{"n_layer": 12, "n_kv_head": 5, "norm_eps": 1e-06, "rope_base": 10000.0, "rope_fraction": 0.25, "tie_embeddings": false, "optimizer": "soap_variant", "beta1": 0.95, "schedule": "wsd", "decay_shape": "linear", "batch_tokens": 32768, "doc_mask": true, "dataset": "wikipedia_en"}
Each number is 128 + 24 x the weight over its row's rms, rounded and kept within 0 to 255. Layers, rows and columns count from 0. Numbers have three digits each. The size before them is the row's rms in percent of the matrix's.

# layer 5 attention query, 160x160, rms 0.214, rows 61-72, columns 0-159
103:097121146138153118148173104169080103125117083133083148170177147157145147100115202173129144125121131132159122124140144106122180119133138100142138149122125138115150133148103139131102112076132154133129073082161086098088144141114174126123141141133076162132107088129116111110141085111137139121106118147109119141143151125140107112138123140137182113149124092150126154092083117152084122143135133133146158118112092109159116148159152130093130142130167118124120124115144141145124152118142114
102:067153153149160169190140121129106069116121105144074135138124137124138117142134102123106099132125137100134114158146105105121108130146119148176121122115142116120122103102133108132123105124145148135110141109131135121153119110099129128144115110120109110115120135139140110134141149142114104137120092110181120174120099146085145073130132156185138102168115132100163097112133177122138141160110149133080146129125125167162155165096157157118137117164158122106124167166194146137156083107134127
115:100128160117110152126141113106138124117136122144154087143101164152117109190129109119138101123162077111107117167120096117078139129115135125082143133131165175100146093173118101120123094098121115080127130134144128094139123116142118102132160112141159136134102142162134136129178133134119135072094106148134153164189133101121147112121148162117141108112099118128135106166110137139114129115141149145142067128124098143134154148082140121143126094082101155120117138086092110147180120115147155
081:181117155158108129092140110112095104112128135074089090152185127149143087120135099134113111118139155111139153112148153139135136156184089117094143125114147162124145107153150149110136107124123171115120172136128118138088122133117111115127138179109140116082142125123157124149124144117109123135129150178083135141118161113103144132098139139133105129167116118139098112124138131160123091180102158131159093134168096117150141148139157103109179133157100117111108130127099118189108112081128112
081:144141157104133143106137141139093146121120106166123090149137157164128105120117167123134136117136157114131136150150089113136158098139148054093119112199129118120140146116122106121092131126147149109100129136147094134073138184124124100170117053121109102118129127141114136108164138131133157172123108129096120116118102099144113150121111136118141139116178092158118109152105160139096150136090123097117128132120125130139127123123120111142123149101099129111110165136174143127091117203114078
092:106140127075119169117095127147136164129119107116130095117120128168143173111075149134134144135137135144114109152147159129144158133121133126081164135173106074116168137096135161139123167147159149103074145153146133087126140134140140095096137084149126127151106116150126128114152166081107110101115121123096151099157097124135122134150115140136144123123144095061119127144093113112110116123095121157127190123087120159139140076160103136142100167112156144151135127084133133127109148116128119
086:129103118158087142130103075146144132150171121105134105081128109146142127089113069090083119151118134108126142102138136163109130148145106168092110156112121132177145134118146137156160160117099105109109147098133137134100114142148186129156141187112145106114161142132160114173153141124117137118128146186132167102126149147106138135115149129129125138165129147123121144140161127125160075129110141139123148078156140124138137121145120093114121156174109129143095155108075094134134160113159115
071:130145057114106136135161099176125120146156159107167087120114134160115094090133120149128118138205111138149126132123128142130136118163139148103109136122166120139119135040116149124118129135092115118067114123153136089098179132121123114142101098121147117113141103120133126121139132132164110143135160118103139130090136120100109166126132177150127130141118138180086086126097120119176167129094139156109127078135099138134138108145128112164132140102132143120129147099132129136091119153148117
111:104126157079142149112118128130112156121116109186102131113123145171159143157110157142170119133148138106144113161111095089147144096147156115150188114180104114100118126106138123126114152156138136125083094157144159077110136118094153099123108085152135154137108097150119110085162117156129147106114098093134122133144115113145086144128114116104151134131135114112147103116088106122090113109107089144095147114121108155121117108124090126163094163094122155147159141122171144068110125142123120
087:131115100198141092109156101117122088146122133162091113106119116094107073146170103135123096113127113090135149128156094125109149085133146139141099125117131156116110160152098082110130087113112152118142122129091143125133158154124158161137120175100140132113136149103099109151151096147156149174132103122168148158100174138142105140071169095117142177122143162187145139113151164140135123140167131139119096132133146109132130135118148103128157102144087119148121126149127125114142108134131145
115:107136119092106161102084104147113129116100097134131069156112139140137149105104125123125134115091149127140164150133120112149160150143168148052119143146103145106164128095128151132106161142142164106080136129157173101111123137169121070112114114119108156165126125145163134123138171069137086125112109139114106088144120131134092141135099104139108136122134086095121125130109108128134093151092137149117183137090108145128117107131104140130079160136146154132120125075117128147127153114145120
091:133109110145139123112085127129157110132076157098101129106117090131169154160122129177110138116097142119125108123102128157147089142138158088089130142142135182117179141111113107135087165115174164156109166121154123113120101154134097156064104150123141106113128155117127150127157160101156134128123096143117147146137116153169129154124076135145138129153121123075089129114158146110167152161136170081169119151098138130122138124118113115147133120115092142129134132117142143136080147133158114
# layer 5 attention key, 160x160, rms 0.209, rows 61-72, columns 0-159
105:120154133143107141168179092170138149105090092101112107134124166121142110111092168118126154144137145126107089127166151131136126143094126151122122145133146106115127193132119131136113082092098155126192142164112131125140147110075131142123136143117070134126116128128104106162134125087146155113138126150096118151121096101128133137134168130150106096131149126139165101120161106153114179125158148142111129110097164143113106122159134099064143167119101105123134097093124150141129153137168151
108:124128137134106139158108122112161065091180112151111144093166154133103170118146180102118123152115121147090150096138122159123092126167107109189136124110158141095114125168156150109168139137127140128090145142103126108139135142079172139130110123143134117109146146110116145098122150128117119138095130185128109159157118113139145122087117097116116078135102155121155124151112100089124099138109083105122152173130132137139085114137138092125156106137090103094130145148154144133113111175128130
103:081121126101145122165114153169107095140144187119131110145151134142093121177095130129106083118147089147101149150131064095130143132121134113122122120108149154114144163118125099104146097124143129120113119086132130133133120169139146113117111125153150138163101104164092155145127154122098118093099102118140116143147097086168115153143106160130163109134125123121133127162157147107133159142108155140117118164139065128126134105151076112177139143118088132135130181151097113117151163139153172
071:128141109071142131107155110127123149120114145145134145126108122148131128138100110114121143129130124137136157084128084141120114107110134152129119130154123136102126126128127134169149143160144106117107085132140109130076136161162156107155102149116140131137095102130100118090142130127118177084119041100133103104129144118171136119123160137170085133112111144134147114125149103143110151079139112107137146088148161181119126103124146174115085150096186155133154130172156145096175143130080134
112:140165089085172139142135106147120137149151100125158113130107109148117170148111091143152112143146125138171133125109166076154115161125085135171078129112125171079102127104156075097105127136130076152150105108126164147141151117138139138126115140143093137149059150131099122110128112090128105139110128121183113130134116122128071117123150090172129137113128156134166111097109143157164147130153136117121101134100115128106126138127140161120102141089149140109128111120077121120139131112094127
091:150104100131144114115116113104159134086132100110140107144151125124128136148151171123140129091083105133082168108143104137115135171092154132109096184153133146168129145129110147155086111125099148149123126143180125115089102142162136122171117136134112129119164104134165166100142149116166158162109116124072136076136109123129109102148127094117108100152188125098097120118177126104129085145169118112160130127123117097149127127166142148111132130135125140092144145141146098153109088103139128
125:166144153117142146146188144111146179136126106113164099165102126159138158143154086153133121129120145114109119143139135132148165162156146163165142098114092137108138162079114086088118145143137116128101104181121115120123163107101159121145127115099100144140147111137158127117107153112171129149111121118142118119093109128122106152143162153147086143101107113135130113133129148127090146136171109135125079125132076138121165119114123142174103114088178171100137085131179120122142108138116154
088:133143149156167122143124162124114137109128148134081137134109159102107109149154127103081090139105074123125105126130115094085128104100104113155108131126146114109129138154151156138121075110146130154123119147148107127128115103175130176154150135134109141114103130132142123118134127100139147127135106134148072161163143142092109099119155130128118125134094127114148098128218132114147076139164170103160105105193109123162150161107132137106147122108155150136155112142121160112151156106172104
094:124161114104138129133161099158141169151151100129168123191085135139144168117109149109122119124143144152157168121123129157171105148113108169176097142131122106106100149072110113113112142141129068155119122096121154167120147156139142137141126149147131124156102100125107147141113139117141137132095101103101116173118110137133126141116168132153102153136143167112158156146115152142147145106163110137089114109103138100072156169125132147152123153073159144108115100121141108100131158172140146
114:114130119148123130127102100130143080148147128093127125096159131142145125098114158110136116105167143142149137123168134167111097120110145099077129155158166058151106115162145166160146105092146154128122133123154116137126085099147091159101156135138173136147163095107129103122159074130125122090174133133115165147152134117121157127125136110105123106191177150148100141142120114148130135093136137109140137151115164161173126138116123129104157158190113098149117139124134130136125150156121108
088:128153144127116170150149179131096151125134108115116170102115129136112126128170104115110134170140157134128069149148127117149125106156124110129141047132124102118144135143157138111145127165156164146141130188103100137131144092112107131134130119109107127124109080158150139120076109138167109108154140145177089121108135151110126151117150152160107150103070089148130092147108147105119140144146119116136098153173116128124155142099108103110106095118152155111156085135171152146124133119143159
098:137102153132119130175142104084109140147127115179148123097142146099139121162173144119133123091101137148109151138134130115108126120177135099108084103127139110125144132134154097153136137130162098134088127149105138175135135144103158113125132102144085120173117096107161123148154164110094078150121140114142092071132099132116125099128115184090106116146100120110157140155122089108143142121096126140160108087139165125132123099139176103150133155116148179132112146117122116107158165160136090
# layer 5 attention value, 160x160, rms 0.249, rows 32-63, columns 0-159
094:110160129131155091136099141099166114133129058121122141143089144063132107132122133123112105101136139146097141153136107148128153154126112132071121124172115128153129123125105114151151146093158091103137132118129137103168139140126162162117113119087129129091102093115142092146150120163113076168179121136124134117117102153121086093133132166147151101131148133121098112141126186157171138118071115119144119067140161117100125113128158130121099140154121174120119141133137143133092138136123109
097:134121109115133148131132107090085111135110122122152107137133136131155166133131131163148124128144126171099136125083146095138130136107146130130120113057152100119119173155124103159192128143120102134117101133097161105143115138125131142173184150117151143075085185103147123136132098172110143126103088118147108119078125120147092133115143134127146125105148121142121167118145121085124107136126107149188105162112090122151140109166100167087150112144105147134127138143135106113107170100155127
109:119128169113144153106104125142123101180125149101125139135149142137146151137152150111107103135166124139090144148138130123118146117142119146113160145118106153120077169140124128183095174132132125122111175158143141103150140145105159112121104117144075151138151126068160141095108152149170092099127164184128136146115114096105104113143102116115107119081118130115161099079156116130082136140100119103161129106123157126115118099069084120136101158123149110153138127166121166159116131115137125
091:136141108126121113132092149141135087127147128133103152108108123167133153116121113120133133134107077114116108114098135123144112113157130122150125159137117094170128142180067142142131168146123140153138127122148101114079148098148118116110087162115091125167139094100124104179121092100140169079111099137106103114157155172137140090137115176123138103068115149101123131115101127143134100106137122119129096115132114167158120126121156162148133117143117161088139139143126115184175139140078092
097:111122125132102178109108137128091099116126060128148139139146127126111105143106115164150082109153112137151088083115126087178139121126151108132133107170102117127153137123144107115112101146154123121144141194152175146153132113122115114152141141111130149138174133126176093118142130121125147116098138118137125124160184116158156105114097099091122098147154175133113115124132141097181163128132113119096138123132098107155116146103138112053172152107117126119131116120099134127106086140147100
089:125119121085117077108135183077111116163184120137110123105113094097141127155083141110133145116109131131085151069187106141139122115105127120139173125135112110160158102099128138121076127094141145123111137122115124116158175087157106129138122153125168098121136152156139109132148186168113093129130108137109141123128138159142106148137171119156151122160184138134104168120136122121127137154156124117062113141118136112119150117077116137114116145140095139101144116129131154116114113147140115
108:163057091099131137111104137161178146180107110156167133116152182144152159092133123153147150152113151138123146147073197106135150126120141105166106146110141133114096123140112162124136135132113141155075153133104119151111131160144138133126144131138159119137104131129137149118149126103112124111135141145095139145137145175147090154115113115126175143121154112131166140146154113148111094137129106163114141152111083140133159082122121124070130118107131099105153136148112106145073114133111148
093:142136156093081154143168179144136127130157098138153134161105146114144141092107099142112152132155103144127150121100164098129115162121147121159139116129156132111119131136114123130119133115090130135140154153138108132138134100101177127119174179152104150112144176166115095141076110159131083134146119106159118154127179134097127104096157181102125117137117111119121119100110136075156121111110105185099144149123163088145169116127137147173153105146122129093128121171109141120106120125142097
101:164144155106172132075160114134141135145140171087073141116131137132151101107106072124113136158160115122116137124114099153093139129131119100166119104131126124122113103165125165169107134158133107102125144120137101105124101184141124108135107140129149130089135130081100155120110119125142114138138070153128127161125099124112081148124127150156111139143091108137144061156166176125114102114122152146189118121118145146109107133104150092126120159151098134113101103145085108111147149132158140
104:128125159107107125093132137151134148158119145069159125128105119126105135126117124171152109160122132138114128124156154098083112099160132071136136098128170146184149167125112101128114160134135121146161103103132143133132115145095137102096131089083119129139127145116152147108115188130148110113121132148094183122120135068115109104166117128135065135082116118138103075117116126126123125113117125108156135086186163146113151127126147129111149169147116123140113168112159118119132168107128159
091:158094088091121080143101142120070130073118132193127158081142163094116135113132115154176191138078111110157147126163104110124104147067131173116135144119147155130104139087113124132125110138124130111129092136129110124111101153169149125120122134150150111110166112128145132154145116135094150110105148174129156150140118118160104148168146117109140154160156137130119116119129136154133124119138129124167127148131134123138105122143151114113127097096140113107107108058121120143093105123153152
100:132148159103115170091149131112116109162123106130141144135148070119147120110107079109036103160142096141098098152101089123127125133168152130154131123145136176090119102125131126136154126148140157105133127141129108124142156114141157102148121120097163116117127122106144143138138105125114099147109155133123123164120155150189146131173148140113148103128110137113139108120139099121129099104160149165123085132196165116144085086103120126111161133117106114122134099134117129113143136132173182
093:135143172134142124098119128132056148138143137133146099138162104122140127117139155145141131132161126123108124170114150170123099137114148113150107154127107123158163094114131082153176129141066139118150076103105113152116156130165111123169133158111126098147115113143100125117162136134108143138153133157130116110135104100107098112123154109096112163148147143141107093139135134143122113117126130151112080164101119132122149140097114145131073140148087090115117122138073204122096118084126087
099:126172113154131093148136131122111155097180138102148120166158101132153138149172191122077102131142125135098101149091111140091126142090101129128135141170185131123153133118118066096137108096156111161098103151142152156103146142134144125119116154114105110086109141157071123115145166102126156092123191122128121132107141091120127165142130150120131135117124143121152118141111146073124126130129156127118159129161145136108126124185129115127114147111115165106087127127117115131145164150119111
102:138158122126155098129140132130176145116137122117123107109112158177152175146082114125126130149129150120124095143110134145180131150109137117110138128077122134144072166125111106139091110126125117101139164133156138094141151104141133138112091073148151098127158098089143144159097112123092113117121161166094097146104128113072143135145135197146120123109135123184136105160141174134160140105144142116119144120077128124147132100134124120113106138156158172119158136157123128164109121143163093
098:168136096157155151108100106182123140149142143118158096145121151118081165130097148100110159171167117112151136065116105150164120129090083091112111134138129131082168119118114074108147112149087159125104132141105139116140128147114116150106109130119136134139089150159094149166115141125118140136143114129160128083189157106137113115113123119119109102119114133123121107130154169139094132158136113112086150160110125146065121113110151113178105095140140141160143151125140140136128121117096131
092:098131110104166124105163079134122129168181092114116131164139117122137146112074171134135116160105107125145122133168132123123115125100104146157103092107117123110117128158137160125135116161144142168103145134120154110173125128111112138137137136131088128114147112116158139126059136095158102106124087139102165113121104130122127141114143124115128102088099135159131061103138107145100141164133077115140111106123149100143165103160096112121158167088139149120141129135106151148089125190130161
093:127160160084150100078128095107135130128100132151160134119114114124097138136135137174165095167124134101138114130160121135102094100122121141127120106140131162159087121128073164109087157098133104113173120134142174137169146108094148122135097143104124135143129144131080156112123158119121130118136126137148124131147123132132130108121124106184117111127145121135133145119120136117054161146177135141114171106180122095097091125082103073125098141120118143165135120149132158155133169104100141
088:189099108114108145182119141130113110142131042133119151140117138114145114190152167106131129147083128124129121109118112099130092106117156097134149104158125116122133167068106095087126126137108111090118109120121164099159117114130116130110172135109124128132109154107144139111118148137135120151158123128137129120125165144100143106137110106090153126128147162158126127122120142102141176138081148125141156155120144124166113139103120133091123160124100159109138160131206093097116150113128094
097:101141103107140147110140154134116118152120134150151142106112148092095076130135115133120113129120098085125114101133116169135122088131158143127154087083172153156089134121137144155141136104103125084173126136112109098145156139121140151109117122090109137090110106091143115094166137089134128159160158173097154113130121121162102093135151109145128136118131122129129081165108147118119153144112110129131116149140162140109134194125107115109149160075114105123169114080141191118120149134157096
083:068127149096113132129131147135156158118130103138156136129129114113162120153137095127124131090136123134194081136136149097144117135124172091108105130138102114112124123097144155090112124114140111121142084069099137180135123129111154125116142145146100136119090098130123172085151091120160077126094122139172119159115153130147128101150093166185100136114148162173134107095137100098117108138152120105129108096147139111152095160135099130120153148079131120131143090137150128138126109109155140
094:078105122132127122141087144132150155166175124098099162141131164147110143153156171126123153153112134152153118109161098087070134136128181154123110099135134151134094131127141145145095065157138151129150121120148189123125106141139129104132107148129125128164142124115122168142107116165124163144113144112091127145140163128126137175134106094118144108123103142140127107115117116148090130112139097122171092113145137143114121128110138139143147130145150148153150143203082133125152160090178105
099:110138181113178139145101109158127104130088127104111143083110117136135075146066085119106154162142130144112117102135128161105121100151151072149133114127088147087104141150136134157163116110136141133154133107148140099124169170100144119075130104124115114127172092109143145118129100105131111102120112182130151153076094143108124111094154166142107127113108113139132109144158103108111116137136138138188138124119108145116155154114128109128128165123145142115134176105098153105168121134113138
099:121106148077118157119095107129139150120126133164098134121129053147092094127143144124147150138141122087138122103103132134124161106096162125132142157099151104150131139117128136167133167118134117179110150112152182139095124141116084132143120123107081125121150188150162141128106157109176128128129103133157090161125107113111125149096151144129155080112139095061150065134108124119135100119133158108140109123145124121096113111135116114185128085122127130149121135123143156127168146142145129
094:146147151128141111132108123116076140132147121109141110135090139086184106064133119160113117141131152126120147129166151102156140088133122138121158128102148116142103157151113155120132146134114122119131170140135145143149147151133078154145145158111129131161116146170118129129171135135120148126130106109133084127107048138113157099128154133183064112138105150126182133102142090142100102104186149120148096128108117128131110106101138102150154139111107139126129117170088092122104104115166119
092:119114113188167127168171147100092080158102121150112116138116098117143105127158101135107120106114145114100146170129112088137129109145158155103121075111123116136147127160115114114178119105134147146175118147098153152113125109123162121133036142137110111141119126109101110120087138134158146170132150125137170123123140145137152163110184149151135109154090140138160137106128117151124142123123127112128102119151118138115125118170111123171109158125079128140130128091131181114085120131126153
093:141116123113164120082093093119127111137137125139124151109112141118084100147130151145154094179145122145143113142135142079120124126146148148165127106120113104162116135097099110139097130086120150147120156134093131131161152127064148114110170139139107118130149111182161186143125137126121144134111129132125167131121115121140092140155092160129140133135119172123110153109077105128122149146145121159115101111136126111125156179147121127190111161110096100139145121094136091139175081076126088
105:154118143106099128154119122101129136155134111121149160146117187109107132128115126165081100138153111158142147086136133182150152106134096114121122111096140157143122124131159106112097137118115122194129098139136089148133123098135144063132109098139158126155111148140143120118089129102114159105086106134114104133126107113171135086167125155127167130144111127142124130150131150163126096114114107094161176102171088149103154146104136136099160072158123134157116146111125114145165115127082105
096:125092103128101103125140109127115116078085138150103120134146112127129151138114114157151136163131149102072101109107153157136074148165090137130142143108127087099160073107144104122164142167126126124123138164116138117145095136175112101125155156169173163137089092147160075121125118104118137102135102133166128094112139163140131120111139130170158121145131143155147161137130140092104144142123100157101165154118116117132128124125153116135142129117109120182142081145153114134126084152084144
091:108129158167163115135101128127160119141117157106105147119145125149137109191130130112187097074128109132093143100177110106123126134126114149128109067090147127135137136130072129105127121123112141123134107133123126132099140160100126089091161157106138080140145142133099168116124122162132172155127150141098075169133132181141172165092133127109103092129132142147135130155157146173093129140108131106140105163141122133112133140138132101132134095085157148115123111146102102115111144087137149
096:161139178130141132098151128135132104127125125127133092112122101174138111120143117116101143166147094118120081138163117110090158126138138103118178111129123139090092123132141162138115157127138138065097115168157095114106166134127160146110136084126117153106177094121184132107125121155124131144124123088136117187153165104127158130125107138128151144097119132123078144150109143111122137130100131075176131102140099103101129164155138144132121128116176164166123139108119144111161099135095102
093:133146125104138123145130153170120140153104099138114130107140129109127162101140146142140162135153099165146126146137175149150157144112106121126160119122120110132139184112166140119133158100131091115123086148136125111149105137105116158118137129137121126161182122080113125159099146089112098103083158137155162147134110111105115164164154086123109165181126148099159132131100131100160160165108111114127144163108161125103146106087132123119132120160135173141140124192121069142168103127129158
# layer 5 attention output (transposed), 160x160, rms 0.217, rows 32-63, columns 0-159
094:096091130142115128139134118110109124151142122165137158128170177167114101147146128109131103117168188117155166103125091167120095157113140139149156195101141109166172117121125137131096131153138152132111140144125096135112179124127126147163154133115109108124105125147138148140117113139115106083120114122118110123105116123102117117181156106145082164127153056170118102152146180102087148131173125151157132128137136135165175135129146101142137133116118093154130141114141165112124126114119126
104:083093155199138084160156125138138127156089110112116148105170170141151116108073126112154120130087136167101125136172127116139130147153194154149141134132130124134156140099130170111126156118137127127152130136167134171089133139140115124176121127157155112108155140132181149110122159117100106108120122121085094126107111110131133153126104176082126124129124148099144133126149110149154134134110138159105151106148149130095114149134069116107081138125129123139113157105114121133109105162127096
105:156128094102177141113092111144096129079146160169123087133084128148097140105097120146142089083150153113133128124103081176122110109130155090135147122125147096099103128143161132152113134145151132131146117065132101118152134101184114095109101102145143135148124102141148129125146134122105119105137098140136112175132148128091096143139114114166117186103141167154096152163114138122106109121145163112107156156154134143119166160126103166111139130111112167119108108122105138178142131118131132
092:090132132079137126105160196146126137074167124173118118131134139145127108169133147186087149115133120167135142103112126118137129119132143102143164123136121105108155099151144105110098095115153131107092178142124125131170147157157113133136071118096127159156130130117104128116189128150157117175101183117097132094132141131141109146132117117149180152156126099128109121136150132136115176140138142104148100124106155115155103126138150122111122135144096102140095140126167152148119142110170157
092:126072124142069149152167095130128144170162097144137099141106088096095099152099139123119115105117073160098125140097155146149131181131126152127086131097150154123099157141147098121114092115152140120144107126121127123071147132124117122116105158145115108140118122151070138141115132112135132133120161139121170121150078158125127117134111144143160105139124092110089113152127145121118075162064119110174141118121176117146120127151105108104125109137096093125140130148152127150129132124124172
093:125141138103105133110125085145125171175114153116148068135160119168117157114131140120097109146134104125109135134153148126112110154154121154125141192092111144140108143118114112085118096171160161139087111112127147147071118122131153172102152136150131146119142112095131135149120095130150165100136116121154112108142121111138100108140137143133137094093135112147124083139116111095113117136165127161165132122080114110120160136133101147133135161110143113180165079116106139130110144065084171
118:100157165166089057154128090158080105110124111126105145144076120113123097123119134181151148138114066123116099114124126120124153111146133142143136123109148084098107118139147128123082107141117125142158111125124115091151121122121122135153095117124138159075109157138146161133123142104100101106127154098146100140126133125128139114109089116121115106096136132121135104111113073119123169099063121137114141120135145122144075134126106139096129136114132094112127073107142101066119092132124093
092:122111104148101190103160128101110140137065096132152149149107123163108105112138140162173159136094170108126122144167097125117118142129163129149114138114099124081143117135146124144094137148133142134153119157119145098125158119146096107168090145126131113095130139141142153080159123162088142135131097159121109075153121086139148151156131144138142160103094119079108081114105105133147148160074113101138127119151105130094091094113100141136147143109164118105115149127134126146156146094134125
104:118155117118117169139098104166092107125105121127141154133156168149177169154113146082116146108083177092148106105100083147161107113169133124118101121120128134103124151111153143118130146134109118151135151118127172145175135126138120135102123092145140152144111125123111081130147132143100133113171113117141138120078116111123133132114096084156116185111129132178144158117109131136148157118148102111128145099173146101143138154097123116108168096092144139137114126148166112139112157079124071
109:147141114107170126121126121135122134089089140149102138114131125112144168148121152106115139126112124133134091106077114145168149118060167118167130140133106128100147151153137134116136130123136108125122118089142135120132108117177142145145138108189127095155145101180114109124089058127138106132084109122140088158107080123112130117131123101139186134106112126100114152107154093145112078133174126140108139126156144153183163131133129115152102126078163150095098136098116137150116130148113126
093:163150147160146121114167128120131154180115157112092138152137125146114107140125119106109126104149121121137113110106156109096156158142091119128114110079129155147111150139125114095097113099146092119109149107129117187105106097045114119147177158123123183098132160105146126166151153117162142154145141103120109115153100132149140118134131085131168084100142126146130131139130095101155151053131161145122149123177138104125144138138132112162131107116120093150149124137123142152124134160104106
104:130114124112077124102115119148117096114135138104110146123072105126148122108127101135141153119093150106141100127125130188166113135130134117112139144153116124119119136142147159099125156119176139108164138147102136156109182110120133137120090107109134134142119104115166085142161125086188142136157164116120153105149122150144113086157130153120120125126093098144077152092097122098153158117143133113138153142110163113139146141149093152106129098114150169084149175101109134136079169085123085
097:131127076141128134140167109131136195147141142152137133168128158147086146150141152123108142135147114132118127112180091137129196098159094120128107100128132190126135113117118151097162126154122128135110174131136124124131137146137125130131125108139097132166171105169145124149106147101164126123105131099116166160150108094135137090087171125126124111123126091144155099122104102139122148187118140141120152134120101088096137166134141201116098102129117162150149115115095132133153133136090127
099:179099125111129157069128113121151116131080137100100145111122106116111127112123100134116121147126102117109126100173132156128146127110088167187123133142113164168107098114114127119173137124113122094135112130121128124139090132134127139151114136118123132125185103114169094105109074153188100119171110135107163115134112153151151115141130085150060141164121120120167139125124149119128128107086105127127121152102123111115093162116120109132123100192083123119129135167151138153141094109130124
087:112113146148160140094119093146133151139165121149131062120137155130102125133139143129124130083114135102139108127115126098137103162144120132113136147093147173162131132183173106151113139108147141140151107092139116090174148116115084125113105119105126151140130140109129153116111144124139117107142136132157114095105163164093097140128107101158092142120129148113114094097084141122092150123127108133139122137190106115152093152111122072144113166139119111189061136095093092104126135113145113
095:120129148091175075128140154141113164099131104090127162097151172121170128126122156128137142123109109121152123137146125103142129146093090148105080131129134176174108115105092135140106116163139098143139127138159167132076131172125116080119091139150070107119106103112122130114139136119090162121105161147146120125147126113084132107166112107124113123131151123138133098133142162138130095136092100145091135155112116119162136121174115144136094173137139130100149123185150115114161086117136107
097:152121179139131134130111142127143126092124174148110143133110121105116164167141133136157153122133098117099117162082132173178093135134128087096143146075109158105071127120148091155098139152130141148137121109113144135104117096171140118129164137172165098152114128131141140112153133116145139143122095149138105090118102104123095171106140107083094183096125175151123139151109137116147102100141116187148154085110137141096098145141135104122145146130146163124125094124142159122112128127150134
094:154082080066158165121146139113115165132173146164126130118134110134148157177138101077124125130087130115141116088100099155136117091087135123124125144125116115116150129150134092120149157150151125134118134065151138127084117141179147146098110135184139143092120102118117132155110113138120138080128098148150097145118134093125127095122128122128117118104112121117110119160128142089123133156131139137101097128154133140154146105122128121119105143099152119052141132141101117134119098198100114
098:089136110147147101144144111121119149175095143122137101138136141154122157079112070145108115130161144137088117138113150085140149196139106188130126098105132153122122133173148125110113184140107107150153128125104153163079098135135126122149131123116131139105117144128079116129097115137143118127107074103156114125134123126158092146140135124136124087109130072122116099115145112112103088154139126141142109071126133139116135116111097157149135130138118136182108120138068106162147095106145155
105:168110147153119116132123100097076159141132135149092119122119107147118121169152080129153093098117124139111145105104123134137138148078140126113134101150068118154107144094093144123166126141166139138122144125129121146067119143095146144152180138129112133120128152132126148172103100116173137111133072070113135112160114133103119129117119113141099132121136135179094129098108146124107088137159146147112165116165145126134138119095118181136097065169165163123127131103105130114143125108130133
083:159137050150142139151189141094091106183110128111180114122125101125098108125102099143145113143140142070101127118107077141142106100110151136115147123122131158116125100136101141169148128070157116150142073108132092128118112113143128165136110117087131127144145148148095118141105140113131145145142121145140139112114096126139120154110157159117146112131105151143140161099092180095130107139171114140138127162145127145134117092138138119097149115159164132108125143123131103096130131192140147
104:184139107116151163144152087135119093076140139141138136139144129140122122143135114103111113148127124114121155098092154147146120141170099059157145145141148112101128118128121126090113158110121086161120196105144134150140122060110163119154104085125137104134112171120126090132154120158129106152138182142125089194113121114112121132144145123133120148144155140117142136099157120152135106095125149112172100175152115162156124107139115118106124142151149138143096106112143121161146140117172123
102:122134094132132092135095121144076153106123111112139048104144095147147142139125116116136163112094181107136096100091060147158115134107121112105139137143140113135132110130162114131104113110101096137163130120126144127157125112120121121164129178122168140180139104122114105138126162126165098151148074117136154123153159098117142159110133081123113164145145118157114176110093142155146118144143110130092133093174124083130131113124111147117108136138130148155109133133148133142104193117136140
100:126119138103110145142117113111100084076090150106132109139122120104143120125106093139119155119090120160186096137138099102127091115090126149111149106110072142115121083117152146106115097121111091127115118126149089085126140098141107148096145161130146130155131133108156117122170119155112133124152179124051127153131151120088130101126102132145151115177135143151153155169137152145134132134133115131077128101133132137147071160144107166109140133112139103099109132145124090143124115070127135
090:120112115142153130132137115151152169172182107137131108148106099115172151175133153105108112136104146156086103125154092120109135056096156105133106119155107189121107129138079134144118089104147111106122145105103110111111141173157128133120127105126145115079126148120119140125124116130116142116142131129124146152140129076122142175118105124130142092134138145079134126126133123152128120124138127177170105121158134120118123151122115151141174124084123145153164069158135155131053132150130125
096:126116138140105148110123178127151130100190119103090170111109122141105117143093113098068094153108142165111114105133074155099130100100079102137107124134115109098150143094095122122113142139139160111153109174108117105114171108134122132101160153128099122129136126123133116095147139080110124132104109108143081136124121133095064132130142125099095109117106112142113088142122135119115100072130128140122151102115118132141106120110139127101121094140107114065154100073088110138150113126124137
095:154156070101131147135165126123130173116137122148125115148149108106126150122132149125115120104138137184180097096158141140161135128128159121079165160113128141100095131135099128130120137163142129143131092149145123134090104125156107145153167204111126083144097115148096120126102157103148108145134122143126133114123122092115130133133078131115142164164155159123136121093141112109105140145113184117153149107114140128113137134125116134143122142163139074101137190142114102117144142199103139
104:144128107131134130090111136139126152094080126115143124137152154133125109133110132105155158059106132150155130133131157094127122085124117138131107123179156068149128132115137147129092126101149134144123121104128165106127115124142127151136111121153160175154149111119087143166166083171180102099129171124110141081172107125147135148172074107146117131109140123107158149137159066173100136132131109114151093136107106145145124118151155117121126140152124133112124108108171119123078095148121137
103:106117130086122120136138116132105136158152119141137134144147121129165136103135116132117139099131090121154158150182138117147164111137142179096093111134155110154106121145131109162094118152119121128137125137141147161120148160104103155155118108137088142111123139107104148157145169125098099127095110175135179110139140163172146151101082136052147084149149131079156149145097160148124146150088177141137113141128158156089086113161177123133138111129146123144156135130137108142134132127079121
093:147107104118091114134179150158119084150149154110152096156137159147133166102092148113143119132106137164152137111142155108115193106154097138173140133166170110103140131126126084131102128147114092120125176087164146124112132113139135120142137099121158123132148113090091069123161127142177104178169138099157163108134122113132116110152124120116133136154144151122175121118105128146150122108129078129111128133140160105155120129124118160142135164157129141162147159145105159109144116163166127
094:087095116083108126118151154126130106103116092133129142136112113105106134118119119124106091105160140150128137134072129112115089136130145106116143145082106129159108132110144111140162106126134201113136122070122143106157095116154148120134143143153117150165129100127119108143122125077120130116134146113101127116115109094113131149128141142078143152154092107124092122110149129160159101134141119063136116161122144175147126144056149134133088134080119125109090133146155122102123177066134118
089:099114131139163118138105131111118178117154131114150159119105113134127127162139157115150120170172138105136147148099089114144147161126154142127116082083111117108109126160136104145134112126136151109111113093124132109092156128135090110153136142181139135123120100140139115154156108108127113138186114168135102161136136135136133106109103146113188171089102112128138105121136100112117086124109186110159163167129132138119085155129099068180120130152155146112140081102123113135140135138153076